Weights of a small transformer language model.
Architecture: LayerNorm before each block, biases on query, key and value, tied embeddings, capped logits.
Each number is 50 + 15 x the weight over its row's rms, rounded and kept within 0 to 99. Layers, rows and columns count from 0. The size before them is the row's rms in percent of the matrix's.

# down: layer 10 MLP down (transposed), 256x64, rms 0.259, rows 181-233, columns 0-63
# up: layer 10 MLP up, 256x64, rms 0.182, rows 182-233, columns 0-63
down181 086:32 45 26 20 46 56 39 70 69 37 40 61 80 55 76 37 50 71 52 59 51 74 41 50 45 37 53 19 53 59 66 73 28 44 56 39 46 23 37 83 33 45 41 74 47 72 47 38 48 57 30 47 66 53 50 45 47 55 34 73 41 43 62 58
up182 088:67 12 54 62 51 50 39 47 51 38 57 85 42 26 20 50 63 47 64 52 52 34 66 46 68 52 51 70 31 66 72 50 51 64 48 28 66 50 55 67 43 60 57 44 32 56 38 43 24 53 30 31 27 42 36 53 60 81 48 39 59 61 72 73
down182 079:57 77 41 61 37 35 53 59 51 61 63 63 31 64 54 61 46 55 46 56 58 45 43 32 69 49 63 30 42 48 35 83 68 22 49 48 74 44 32 38 47 23 47 17 99 48 51 41 51 68 37 59 45 38 73 53 51 30 51 43 45 37 44 45
up183 103:47 58 68 77 66 38 67 51 55 33 62 55 71 30 54 71 34 51 38 54 43 17 52 44 44 24 79 34 73 86 43 29 46 41 48 42 71 44 34 57 46 45 67 66 49 76 69 53 36 61 58 31 37 53 52 30 53 43 44 52 61 20 62 48
down183 110:44 63 58 39 57 61 44 52 40 53 25 14 50 55 64 68 89 46 34 66 39 53 34 56 38 47 62 42 46 62 51 34 62 65 53 69 50 42 58 60 66 43 37 40 19 29 61 68 69 41 56 19 77 38 23 53 56 60 37 78 56 53 29 49
up184 107:20 35 78 50 41 26 67 69 38 51 43 51 66 51 06 47 49 44 36 36 58 57 37 45 50 26 60 24 63 67 29 66 62 59 26 47 57 39 48 62 70 34 66 50 43 45 58 70 30 48 67 40 43 22 68 66 50 43 59 42 62 56 69 54
down184 097:79 37 57 47 71 45 50 74 46 63 36 51 61 39 53 52 42 56 61 37 57 72 61 31 49 47 51 47 25 41 28 59 56 35 50 38 68 68 82 17 55 54 54 31 37 51 71 63 63 59 66 59 21 51 45 56 39 73 39 68 37 49 21 17
up185 116:36 45 48 17 32 58 37 64 33 54 88 26 38 48 62 58 48 93 55 48 46 55 37 75 48 52 65 68 36 53 43 48 72 55 46 21 69 41 52 29 66 36 47 37 52 64 37 55 48 72 30 56 67 40 66 51 49 49 46 26 54 31 66 64
down185 129:25 71 57 47 83 69 48 55 54 46 40 42 55 49 45 46 34 49 55 52 74 39 35 39 49 99 45 29 31 70 43 61 33 33 38 32 32 70 57 56 62 47 51 73 45 29 56 70 37 56 57 50 64 09 37 58 49 59 45 61 59 49 58 39
up186 093:41 48 49 65 36 79 58 53 38 36 18 21 68 48 54 65 36 63 29 32 36 51 41 52 54 60 41 44 59 71 64 16 53 36 40 44 32 50 71 36 38 17 31 58 65 63 57 65 44 59 61 69 28 52 51 60 69 50 52 42 84 45 57 65
down186 097:29 32 83 45 37 60 59 52 39 27 38 78 37 62 58 38 41 47 60 54 77 60 54 46 38 31 53 29 27 45 68 57 52 26 67 37 47 71 41 59 48 54 58 79 31 51 46 31 71 56 35 37 67 46 59 68 42 61 60 71 65 24 48 25
up187 099:48 59 51 54 31 44 53 47 43 46 42 69 50 38 33 23 58 58 36 57 53 42 14 37 85 68 44 61 60 53 25 53 51 49 41 44 83 77 36 50 37 80 55 71 36 73 31 73 60 69 62 44 53 47 14 43 54 51 55 50 50 50 32 65
down187 098:59 27 65 41 58 44 58 69 30 42 50 40 46 41 68 58 65 35 41 39 60 58 48 81 36 31 44 61 48 72 30 62 60 54 44 29 14 82 33 31 69 39 24 56 83 37 47 55 47 37 58 46 37 60 79 48 37 39 51 60 66 37 63 52
up188 085:87 23 26 49 15 55 55 74 43 39 09 43 53 58 37 50 51 53 32 39 49 41 27 62 63 76 51 51 60 56 58 67 21 42 48 75 63 47 57 31 64 46 33 72 58 78 63 51 46 60 48 48 45 46 48 47 57 45 57 31 55 67 54 56
down188 094:36 58 65 60 54 70 47 51 37 29 62 74 34 64 34 48 49 52 88 28 49 75 72 36 32 38 56 43 39 45 62 42 07 73 53 51 40 46 49 49 73 49 63 37 33 61 78 38 32 48 44 42 52 54 57 60 21 54 39 65 50 52 27 64
up189 109:81 54 78 61 46 40 36 80 49 49 51 35 60 30 37 53 72 52 49 60 75 39 50 51 47 48 43 73 46 53 43 58 61 48 49 44 69 51 12 65 24 66 60 32 42 27 50 60 47 57 62 70 09 24 65 49 54 44 54 33 71 47 40 58
down189 125:54 48 39 93 49 40 32 55 32 32 60 39 42 56 35 79 59 72 58 49 48 60 45 60 58 36 50 62 01 40 60 35 55 41 48 32 71 57 73 43 45 80 53 60 51 25 48 45 70 47 35 35 81 55 56 42 43 52 49 41 58 68 35 42
up190 107:33 28 39 38 46 39 49 42 33 56 60 92 52 13 41 62 31 64 64 75 53 41 58 48 35 65 31 59 39 81 37 46 53 54 19 60 44 54 51 59 63 34 59 38 39 45 61 60 66 45 59 46 54 45 47 67 74 87 47 46 45 55 50 77
down190 104:53 44 74 53 36 46 42 40 17 28 57 49 42 58 37 68 59 68 61 22 79 54 51 50 64 73 35 47 40 52 52 47 62 35 48 53 59 44 52 35 76 72 57 60 79 29 64 45 58 42 66 46 34 33 40 81 24 39 25 56 27 47 34 63
up191 090:46 60 50 40 56 36 68 66 51 60 60 55 61 22 30 55 54 66 27 43 54 57 53 65 57 54 55 57 37 49 52 46 35 65 20 29 85 53 45 38 52 48 60 66 38 21 37 41 77 35 51 86 53 61 49 38 49 67 51 25 70 80 22 41
down191 081:66 49 55 62 54 72 52 34 57 47 62 38 32 51 39 29 44 43 78 71 60 67 31 57 73 44 44 34 70 47 59 54 74 52 38 33 65 51 37 42 31 75 26 41 73 30 42 28 87 39 47 35 31 31 39 57 33 59 59 49 40 56 75 59
up192 102:36 34 60 40 10 20 38 40 70 30 63 64 47 53 64 60 45 68 39 32 38 51 49 83 43 46 86 54 59 47 60 58 59 26 56 60 46 60 70 39 26 52 41 34 67 45 42 41 53 65 46 38 60 43 49 42 64 58 46 28 68 38 40 84
down192 115:62 56 46 64 38 53 48 46 26 33 65 75 42 44 24 63 23 62 38 32 40 76 26 57 31 71 62 73 59 52 48 45 60 25 59 46 76 70 57 34 72 61 51 42 70 24 48 21 41 39 37 46 47 40 57 47 43 42 42 59 68 62 63 73
up193 099:27 39 61 56 47 17 51 71 52 75 56 50 34 36 55 41 42 41 30 22 33 52 48 44 65 51 38 51 70 85 76 53 66 33 48 57 51 43 32 47 68 56 42 51 25 79 76 58 47 44 39 52 33 54 59 26 63 73 48 30 37 42 46 32
down193 101:69 40 57 39 34 69 37 39 47 69 51 67 73 58 46 31 39 63 62 58 02 38 35 16 55 77 57 42 59 51 56 45 59 67 36 51 57 73 45 72 59 36 46 44 40 61 65 26 47 58 40 42 64 24 46 48 68 48 77 48 38 58 27 50
up194 103:57 57 48 54 51 26 55 36 62 60 51 53 42 44 36 52 28 48 56 43 19 38 41 55 30 79 55 78 29 49 67 58 53 33 80 21 31 20 57 49 49 59 72 59 32 40 58 46 44 73 81 46 74 51 66 59 75 43 31 48 46 52 40 59
down194 096:32 41 58 25 22 46 63 57 54 64 34 51 45 51 50 47 50 66 81 42 30 31 66 42 59 59 44 80 40 52 36 70 64 52 79 42 38 48 48 29 54 80 37 61 24 62 55 38 53 57 47 47 56 43 61 49 94 43 38 66 48 52 49 19
up195 109:43 43 78 51 55 51 72 59 55 21 35 53 59 55 72 56 00 36 60 61 46 37 43 33 54 56 70 52 39 62 32 69 45 49 21 61 44 44 58 69 66 40 51 25 51 68 67 46 58 57 47 34 48 58 46 52 72 57 57 37 58 36 60 67
down195 105:66 62 26 59 57 30 64 46 38 54 47 50 66 34 61 27 65 59 25 52 59 33 56 87 28 59 50 88 46 57 48 51 74 66 49 53 41 40 53 24 45 62 64 49 52 45 33 25 47 47 30 64 85 36 64 41 44 33 43 56 52 48 21 47
up196 092:50 63 33 66 35 36 32 51 60 66 86 44 44 49 42 48 65 49 40 71 45 45 59 67 28 79 86 33 30 55 28 59 47 48 41 59 64 55 19 52 69 66 58 59 44 26 41 55 53 50 73 37 66 54 41 23 65 50 54 40 36 65 25 49
down196 084:55 62 28 43 28 56 57 42 70 45 32 56 49 71 50 51 75 75 29 58 54 81 40 32 49 04 47 42 47 47 39 60 72 49 32 93 47 48 69 48 41 47 49 70 41 50 60 30 65 52 56 42 30 51 60 64 64 60 41 56 31 44 41 39
up197 088:45 39 38 63 36 59 63 65 64 23 29 48 62 22 56 19 44 28 48 66 58 64 79 40 76 44 36 50 57 59 62 80 45 52 58 60 57 56 71 25 46 41 57 55 61 49 82 56 40 63 42 39 48 34 32 32 64 39 33 28 29 60 61 42
down197 075:75 62 51 59 73 68 68 34 56 78 58 54 25 56 46 43 51 51 55 25 61 75 31 39 33 48 33 47 38 49 35 39 66 44 58 42 41 59 39 50 40 37 76 37 51 33 85 21 78 74 42 33 67 56 46 27 54 47 41 51 42 40 32 56
up198 105:55 45 53 39 34 72 68 68 41 62 36 59 89 61 31 51 39 28 36 53 48 30 57 64 47 56 80 53 86 65 32 39 52 41 42 67 42 66 37 78 51 35 40 53 40 40 39 53 24 59 45 23 49 33 50 54 72 66 74 54 48 43 29 51
down198 112:44 48 62 74 55 77 49 31 52 50 54 43 76 35 41 51 52 41 50 58 47 04 61 52 51 33 61 49 40 48 48 59 40 06 64 50 31 55 77 45 43 30 43 26 51 47 36 43 26 73 61 49 70 69 59 65 53 44 46 63 54 72 48 77
up199 101:85 61 54 26 42 76 69 43 70 25 61 73 34 57 59 28 35 54 43 78 47 69 51 40 51 32 50 69 58 47 23 52 55 35 57 17 71 57 48 64 67 17 67 49 73 52 34 59 38 63 42 50 48 47 49 47 47 66 46 35 46 45 37 52
down199 099:25 35 33 73 71 24 48 52 45 54 61 40 61 34 40 57 40 55 42 48 68 54 63 65 51 65 39 12 52 61 60 47 46 47 51 72 18 59 40 49 62 55 41 34 66 44 61 87 55 21 48 37 57 36 71 44 46 36 60 64 63 25 78 49
up200 105:53 44 12 35 51 60 51 39 65 00 39 36 62 63 60 58 53 49 56 54 64 33 44 63 70 44 77 12 41 54 59 33 60 45 60 58 57 73 56 69 42 42 54 46 80 32 60 72 49 30 43 46 44 46 46 53 46 70 39 50 73 37 37 53
down200 116:51 53 47 69 27 27 52 39 36 56 58 80 66 54 63 69 14 56 54 35 40 53 53 52 56 23 47 57 50 45 21 73 92 67 61 78 48 37 54 34 51 51 35 60 45 36 58 22 78 45 66 39 48 42 49 49 51 31 40 66 48 51 39 57
up201 096:45 37 59 78 70 43 45 60 37 44 56 60 39 18 48 43 54 66 31 52 56 32 38 43 74 65 52 66 58 43 64 27 61 64 22 53 44 11 59 49 44 58 67 62 42 58 53 47 53 64 46 24 46 69 72 58 11 31 56 32 29 39 54 61
down201 095:47 55 43 48 31 44 60 48 58 34 11 56 38 52 71 54 48 69 67 66 51 95 73 55 19 61 50 52 33 43 48 78 33 48 65 51 44 69 52 51 46 20 63 22 57 42 35 75 54 26 30 54 41 44 65 43 59 64 42 43 60 55 51 52
up202 105:55 54 47 32 60 40 38 34 47 38 25 42 83 42 32 34 57 52 54 41 66 36 44 41 47 48 30 54 64 37 63 57 43 42 19 39 63 49 62 49 46 17 66 60 64 55 42 64 44 83 69 54 64 39 64 27 70 79 60 26 24 58 72 54
down202 115:47 30 57 34 74 40 46 64 31 67 78 72 53 60 76 45 37 43 69 44 77 54 27 29 35 74 53 30 68 45 36 36 40 24 77 38 50 49 47 36 61 76 34 51 52 53 45 62 55 54 41 48 26 69 39 57 28 66 42 40 51 36 58 66
up203 101:49 55 12 46 57 28 44 46 34 41 41 44 61 25 62 56 48 51 46 92 36 45 21 43 49 56 30 49 61 69 64 71 65 75 46 48 65 41 49 53 38 29 66 06 52 51 64 51 62 63 75 59 53 63 53 58 41 40 29 56 56 37 67 50
down203 101:79 51 58 49 59 62 50 37 49 60 65 54 56 22 60 50 51 50 38 30 61 75 53 66 37 33 64 45 57 40 25 60 28 42 57 67 00 45 39 51 67 58 45 43 38 61 31 60 38 55 43 31 30 50 71 87 50 55 42 61 52 47 67 44
up204 095:70 41 29 53 68 58 34 34 42 69 35 63 39 53 46 62 44 34 28 63 49 67 33 82 40 35 56 66 30 51 54 38 43 50 63 41 35 81 39 47 62 68 23 59 31 24 63 55 73 60 38 55 45 36 55 46 41 78 27 62 79 42 49 62
down204 092:53 41 05 49 34 66 38 61 49 61 71 41 38 48 53 51 86 55 37 47 37 75 37 29 49 69 53 41 63 32 33 52 57 44 67 37 59 50 59 36 57 72 74 59 29 55 22 39 38 68 52 55 34 70 39 33 30 61 65 39 61 57 50 71
up205 089:59 50 50 50 48 54 71 71 20 63 45 36 54 43 50 45 46 61 44 76 39 32 65 80 40 73 35 27 63 42 85 42 50 30 44 26 64 36 38 47 41 61 45 38 24 58 66 44 58 72 53 74 65 60 67 65 55 46 25 26 48 61 48 29
down205 093:78 46 35 66 48 63 69 35 66 47 16 68 36 70 66 60 19 37 41 57 23 56 18 39 54 50 47 41 40 41 59 60 42 66 27 55 43 68 75 36 55 57 33 47 49 75 55 57 47 41 41 58 35 73 43 42 62 42 70 75 31 43 47 62
up206 093:52 73 25 60 54 77 64 36 54 37 59 52 56 37 44 39 18 39 58 47 44 28 60 71 41 38 75 45 31 70 57 63 58 56 30 64 67 48 42 57 50 16 56 54 12 49 65 75 56 62 44 43 35 54 51 48 34 76 51 51 34 30 70 60
down206 110:78 42 47 54 54 40 56 39 57 75 53 74 57 66 51 47 51 49 50 30 56 31 67 31 44 29 34 52 91 40 54 62 38 54 40 16 34 60 63 45 47 75 51 33 56 69 56 68 37 48 41 48 47 67 32 22 53 24 56 31 71 46 41 72
up207 109:53 65 59 34 27 48 92 49 21 26 77 52 42 43 58 50 72 49 59 45 41 63 46 50 64 66 37 60 19 83 42 47 62 24 34 69 51 39 28 61 63 49 34 40 44 49 59 59 52 53 40 34 65 67 49 28 50 44 66 40 55 57 72 35
down207 110:57 47 67 42 68 62 47 48 53 69 30 73 42 52 74 14 35 25 65 49 64 41 54 47 81 36 52 51 64 37 44 36 42 63 65 58 47 57 48 57 50 41 48 64 41 33 12 76 60 38 46 34 51 64 15 49 76 45 53 62 55 57 20 50
up208 096:66 17 49 36 51 60 67 43 43 25 53 54 75 42 62 56 26 40 43 58 34 44 51 49 29 69 27 76 23 55 54 56 18 46 53 44 31 49 65 57 59 46 45 39 50 43 63 38 39 56 63 43 66 58 38 34 59 98 46 74 49 29 63 50
down208 099:34 65 33 53 65 61 38 41 45 50 46 42 29 46 66 45 47 81 66 42 51 34 34 43 57 24 67 56 68 58 30 83 53 48 48 39 44 58 91 37 57 60 61 34 35 41 34 32 71 51 72 45 13 56 70 53 67 61 37 60 37 52 42 38
up209 090:70 16 51 62 29 30 42 42 43 52 87 61 59 33 56 49 40 53 38 66 39 83 40 47 52 45 65 22 37 24 42 59 68 55 66 55 45 41 55 70 69 36 43 38 52 48 32 24 73 58 45 49 69 44 49 34 40 47 42 64 52 36 69 79
down209 101:43 60 63 43 87 82 38 60 71 42 41 42 57 31 55 55 50 52 52 17 77 41 67 46 49 58 29 43 81 38 43 26 61 40 39 68 48 54 67 60 41 52 30 43 38 58 36 47 39 60 63 56 39 40 55 45 49 39 56 64 49 33 69 05
up210 095:56 63 60 52 59 45 49 06 82 55 33 51 89 56 70 65 59 48 69 49 45 46 40 54 58 50 31 74 29 46 47 40 29 53 58 48 47 62 44 35 64 71 43 43 64 30 62 46 49 47 70 24 25 40 63 29 61 55 36 22 58 55 39 60
down210 096:69 58 16 47 57 47 48 43 80 97 66 57 34 44 33 59 60 39 41 39 71 62 56 48 68 35 73 56 48 37 40 63 49 58 21 31 43 49 61 57 41 69 45 77 41 56 50 42 44 31 34 44 57 55 63 31 50 69 56 41 34 23 30 53
up211 092:67 35 67 63 47 55 83 66 53 18 51 35 40 33 55 62 74 30 57 58 48 55 55 37 48 63 23 54 64 49 56 39 45 47 24 61 48 64 41 66 63 16 65 33 55 49 46 51 69 60 21 59 24 43 55 55 69 40 26 54 53 75 27 50
down211 086:60 68 44 44 73 39 31 25 46 69 28 56 42 42 42 55 61 63 51 50 62 50 41 43 50 69 58 46 31 42 63 78 36 27 71 46 48 63 47 30 62 61 39 62 66 57 42 53 46 25 77 20 40 24 41 23 46 65 48 78 47 57 82 59
up212 100:78 33 47 22 38 50 75 29 27 50 52 35 58 46 49 45 34 75 48 52 63 57 66 39 63 23 49 42 50 67 54 52 39 43 53 64 47 45 38 51 62 45 61 40 38 38 75 62 70 57 92 33 37 49 58 45 60 21 40 42 69 27 23 62
down212 098:62 49 50 39 50 74 54 41 52 43 33 63 19 55 30 56 32 37 47 61 44 45 39 66 51 80 70 36 37 46 50 43 68 39 48 53 50 49 42 39 41 67 33 38 33 42 74 62 43 14 69 42 55 61 47 99 48 79 66 58 33 43 58 53
up213 111:54 60 35 15 49 59 53 48 48 45 44 35 52 46 31 48 45 53 51 87 63 64 66 86 56 43 49 48 37 46 70 42 33 56 71 51 28 60 35 76 75 08 79 32 47 42 41 54 62 51 72 45 48 32 51 57 38 29 42 56 60 46 33 46
down213 107:57 34 09 81 37 66 36 43 55 65 37 57 54 60 44 50 81 54 65 24 58 37 36 33 18 47 54 61 48 35 48 63 50 67 46 71 53 43 61 51 49 73 26 40 48 54 40 40 62 51 55 59 49 66 61 48 64 52 45 25 47 56 12 76
up214 110:29 49 54 35 40 52 33 54 44 59 48 32 55 36 19 52 45 45 64 37 45 54 43 56 51 65 66 56 50 51 28 43 57 57 17 61 69 44 64 29 50 55 44 41 67 55 46 57 55 75 64 16 82 26 78 68 53 68 34 54 87 48 32 66
down214 106:59 65 81 38 45 43 47 58 38 31 48 76 19 59 51 49 37 86 45 80 59 55 38 43 33 53 52 59 29 57 61 50 48 58 56 51 73 44 73 65 69 39 37 31 35 25 55 72 55 71 38 46 55 41 58 27 26 30 47 64 33 65 44 38
up215 104:16 32 81 49 62 39 67 66 62 45 66 41 52 60 51 34 58 63 27 63 71 46 30 60 55 66 52 50 55 45 23 44 28 44 35 45 69 23 49 78 59 79 42 54 51 71 52 52 23 32 40 49 33 61 47 43 61 59 39 62 44 19 48 63
down215 110:73 42 36 48 62 52 38 43 60 29 57 40 61 64 57 26 49 77 68 50 58 43 29 40 54 23 82 50 71 44 52 74 31 53 68 41 34 30 31 58 51 42 40 46 62 62 26 41 68 35 60 36 72 51 92 62 44 33 42 42 43 57 58 34
up216 092:41 62 61 19 44 28 54 47 63 23 55 39 55 63 55 30 58 55 26 64 70 46 59 44 67 55 40 40 49 33 65 58 24 56 42 46 63 39 55 98 56 49 71 32 58 50 61 40 63 26 50 39 64 49 41 42 58 51 49 69 70 18 71 68
down216 101:32 81 29 72 53 61 46 44 56 57 35 23 28 44 38 66 65 51 71 35 34 66 30 57 48 48 64 34 58 60 57 71 53 61 38 53 16 62 62 62 87 51 51 71 38 74 69 31 62 39 62 44 37 56 52 39 38 28 49 44 48 35 33 45
up217 109:51 53 41 64 39 47 40 55 66 52 52 70 49 64 33 00 64 41 43 43 69 53 67 78 84 64 36 52 38 50 53 47 42 66 45 53 40 68 60 53 45 30 67 53 43 26 52 50 29 52 75 57 34 64 46 42 61 52 61 35 47 20 18 65
down217 106:67 71 55 57 51 39 49 67 78 35 28 65 24 45 57 76 52 69 22 40 51 46 36 36 41 61 64 62 46 64 38 81 54 43 68 42 40 50 52 47 70 15 38 61 68 33 31 56 56 43 32 66 53 25 54 52 38 62 46 32 24 66 47 59
up218 104:50 57 71 49 49 46 96 50 30 17 49 47 77 43 39 44 38 45 70 53 42 64 46 70 25 56 77 38 48 25 40 55 54 19 38 51 81 62 57 33 56 49 50 17 67 52 48 71 49 62 30 42 44 54 56 50 41 53 50 54 53 27 51 59
down218 133:33 39 29 45 55 50 33 64 67 56 59 62 73 39 63 45 55 24 59 52 64 28 32 65 75 63 62 45 53 54 45 42 69 73 86 37 40 30 60 57 43 35 60 61 57 24 13 43 57 43 61 38 74 38 39 43 59 68 35 68 55 38 41 31
up219 088:51 64 63 48 48 50 62 52 50 58 29 79 83 43 54 64 40 38 58 62 53 40 17 38 51 35 35 74 69 71 31 35 58 55 80 66 42 61 42 59 61 36 59 35 39 69 52 59 41 76 35 20 46 39 69 59 43 37 50 55 31 60 21 38
down219 086:31 52 50 51 59 67 47 74 39 79 72 22 59 63 47 61 59 55 43 35 47 54 51 23 66 70 55 39 57 56 36 50 35 39 31 23 66 64 81 39 26 49 39 61 40 58 68 10 59 54 68 64 47 50 28 64 40 47 61 70 52 36 38 43
up220 101:48 49 46 69 58 31 55 38 46 29 47 26 77 24 46 46 45 43 54 32 57 55 42 35 46 38 65 75 44 53 72 43 54 58 33 59 25 61 47 73 53 59 91 65 30 51 69 40 49 69 44 28 39 70 46 50 64 84 35 40 59 57 25 42
down220 092:70 75 54 42 37 58 48 58 54 74 60 52 23 42 72 29 47 46 61 57 36 35 36 56 33 77 85 38 54 29 29 54 30 52 65 51 55 44 69 42 74 33 31 41 61 54 27 45 81 59 65 51 36 44 35 83 59 40 41 46 47 35 58 52
up221 111:66 53 53 39 32 46 41 74 37 47 51 58 63 53 55 53 56 27 35 49 46 30 63 78 50 25 50 31 54 69 55 56 51 31 68 48 81 49 54 44 40 47 75 62 52 35 58 69 30 41 43 88 46 53 16 43 77 60 24 52 36 30 30 54
down221 103:42 44 66 36 33 58 47 32 49 60 44 69 51 53 51 76 73 40 38 57 55 38 10 43 56 54 52 39 57 69 41 32 49 56 44 40 43 60 47 41 42 49 70 66 63 38 48 46 54 81 62 62 34 31 38 17 57 29 78 40 62 28 66 90
up222 105:46 41 35 41 47 42 36 50 31 50 46 70 52 23 52 43 45 40 27 37 56 35 36 54 39 76 70 48 76 40 74 57 54 43 40 56 74 46 40 33 34 30 64 70 53 52 46 43 65 91 85 58 59 37 54 37 67 49 68 38 26 25 64 52
down222 125:40 76 46 56 56 40 54 46 63 48 42 49 49 96 80 68 52 50 55 66 37 37 61 70 49 34 50 37 39 58 73 44 57 62 40 52 30 36 30 45 38 55 14 57 30 45 45 51 55 68 50 59 62 36 29 23 49 55 51 47 87 38 27 58
up223 101:51 49 78 50 56 38 45 56 52 60 64 18 31 16 60 51 56 43 48 48 15 54 29 56 40 59 73 61 33 38 23 32 58 44 44 37 44 41 62 27 49 21 43 47 30 54 54 60 36 60 77 70 39 81 64 46 64 70 46 50 58 60 67 56
down223 107:45 46 38 59 36 54 76 71 41 55 25 67 56 29 23 72 31 44 64 63 61 32 59 53 50 45 50 53 67 59 51 48 61 52 38 33 63 57 56 56 67 60 51 33 84 50 38 63 58 60 32 62 56 19 56 13 53 34 67 53 12 58 38 36
up224 106:33 40 60 36 75 65 42 53 52 48 54 38 39 45 69 62 48 62 29 72 49 50 38 47 34 56 59 69 43 59 46 34 57 60 42 46 50 85 65 31 65 20 42 37 28 56 59 42 64 80 21 47 71 46 69 38 23 36 32 50 85 54 43 57
down224 098:55 35 67 87 72 52 09 44 32 36 69 60 40 50 48 51 51 46 46 30 73 42 27 45 43 55 33 31 61 50 51 72 42 55 34 64 29 70 67 52 38 57 75 26 77 40 56 48 55 63 40 34 59 62 66 50 32 55 52 23 64 49 52 43
up225 111:45 71 36 47 58 47 50 66 49 30 60 52 34 47 69 62 68 17 23 44 51 73 26 63 50 31 71 42 57 27 47 48 37 53 44 71 67 49 43 50 55 47 75 62 73 38 36 57 61 68 66 27 29 38 25 41 40 70 60 44 57 29 71 70
down225 108:44 53 78 53 37 39 77 60 62 41 31 67 17 62 48 37 44 50 63 44 12 58 37 50 46 31 59 47 26 42 44 90 28 58 42 46 45 56 58 36 78 50 41 51 62 58 62 37 59 60 48 40 67 49 80 69 38 65 43 53 36 46 52 25
up226 099:56 44 23 37 62 43 62 67 15 50 28 62 77 39 49 58 35 59 56 57 78 44 53 43 40 65 58 60 47 71 37 41 58 30 38 15 43 26 66 49 43 22 49 68 39 50 48 67 34 63 46 43 69 71 52 73 43 43 28 49 68 61 39 68
down226 109:46 54 73 56 54 51 27 33 32 38 71 25 44 53 36 64 31 33 65 55 78 50 42 42 50 46 47 59 72 30 62 66 23 38 42 36 78 37 42 52 38 27 41 47 69 78 47 50 64 49 88 37 66 44 36 64 46 49 71 51 41 62 59 26
up227 095:72 48 38 39 54 50 54 21 35 52 42 77 47 37 58 70 32 58 59 75 40 53 31 65 33 58 54 32 54 57 43 35 58 39 67 06 80 45 54 57 17 61 67 51 39 61 50 58 41 43 46 32 72 52 37 62 67 74 42 55 78 49 57 43
down227 084:43 42 39 56 50 27 66 29 35 55 63 41 60 81 52 61 46 67 42 27 20 59 64 59 33 33 14 34 70 53 52 62 68 42 65 40 42 38 52 48 31 41 46 55 66 82 71 48 58 60 43 58 29 76 62 62 31 40 52 70 44 58 55 29
up228 082:39 43 50 42 59 49 56 52 60 16 64 45 52 22 39 52 58 42 43 28 49 65 60 36 52 59 57 58 33 62 63 23 46 28 43 62 49 14 62 45 79 49 75 90 79 36 36 45 52 45 58 45 53 59 57 42 52 14 50 60 61 30 53 60
down228 078:58 48 58 33 79 55 61 31 52 71 76 38 47 34 56 51 37 43 55 60 52 58 54 46 41 73 52 48 23 44 42 61 65 73 33 43 52 86 49 45 24 66 20 45 59 71 75 17 40 60 45 49 50 40 25 59 44 65 37 51 20 47 61 53
up229 112:53 70 34 39 64 62 63 70 44 37 62 49 57 62 54 50 48 65 56 63 89 30 50 34 74 51 48 52 50 61 55 44 17 37 55 40 72 43 49 58 49 40 39 53 55 41 56 45 44 77 32 73 29 34 46 29 47 82 54 29 59 30 09 41
down229 118:40 69 78 68 52 42 35 62 34 66 32 62 31 27 44 23 26 43 55 50 60 41 68 47 45 52 55 43 33 46 29 55 74 34 22 29 50 60 76 54 62 79 55 65 69 52 32 57 62 64 44 73 37 59 40 31 64 53 38 51 53 71 29 50
up230 097:66 18 44 28 66 41 43 56 46 58 60 21 43 52 79 33 49 48 26 58 65 70 33 52 51 49 53 36 56 68 39 35 54 85 63 64 73 59 46 66 45 37 58 55 32 47 44 62 54 36 71 25 66 62 31 32 61 36 71 46 58 50 58 18
down230 101:26 60 67 57 16 46 68 78 54 29 41 58 37 33 45 78 45 39 70 46 63 43 57 25 58 51 65 54 60 34 41 63 44 20 61 51 39 59 38 57 71 54 61 61 30 77 49 50 43 62 48 73 18 50 58 73 29 57 29 44 38 58 50 40
up231 093:32 36 45 34 37 30 66 59 28 78 44 54 34 61 37 35 45 50 42 60 42 60 29 35 31 85 47 90 53 24 58 36 62 69 51 54 49 39 52 65 52 50 47 49 44 43 46 74 45 29 64 57 58 54 69 41 55 54 66 16 29 76 58 49
down231 095:40 45 68 81 42 83 53 54 53 23 44 44 59 41 41 32 44 70 46 43 28 41 53 44 55 53 54 34 31 44 23 73 55 42 65 58 43 70 58 48 34 62 28 57 65 61 69 68 60 74 42 26 56 68 52 82 47 47 41 67 28 40 26 33
up232 107:40 40 56 34 19 65 68 61 40 29 49 75 64 33 68 36 38 75 66 46 40 70 51 52 61 49 59 36 73 89 66 31 59 51 64 49 56 67 68 29 67 32 50 47 54 38 59 51 70 49 18 51 53 41 56 38 54 45 58 31 58 28 27 42
down232 104:48 54 57 71 61 27 42 65 57 53 65 35 49 51 12 45 52 56 65 25 49 56 62 47 45 45 27 61 32 44 54 69 48 62 31 36 33 24 72 56 60 65 80 65 32 52 46 23 62 50 41 70 54 53 65 54 82 23 33 33 49 71 51 37
up233 093:74 45 76 25 61 50 27 56 75 47 62 56 61 32 28 44 66 61 55 77 40 58 25 56 49 50 64 47 20 38 29 49 24 60 51 59 81 49 46 56 60 31 38 43 32 58 38 58 81 33 54 38 54 60 50 54 49 64 42 24 35 65 54 65
down233 097:73 40 56 41 49 53 46 74 50 58 31 50 64 57 56 39 27 40 46 61 62 37 59 60 44 34 49 66 59 61 64 57 42 03 59 44 56 49 36 50 49 67 18 57 54 67 73 19 27 45 39 42 47 34 66 99 51 41 60 48 56 41 52 66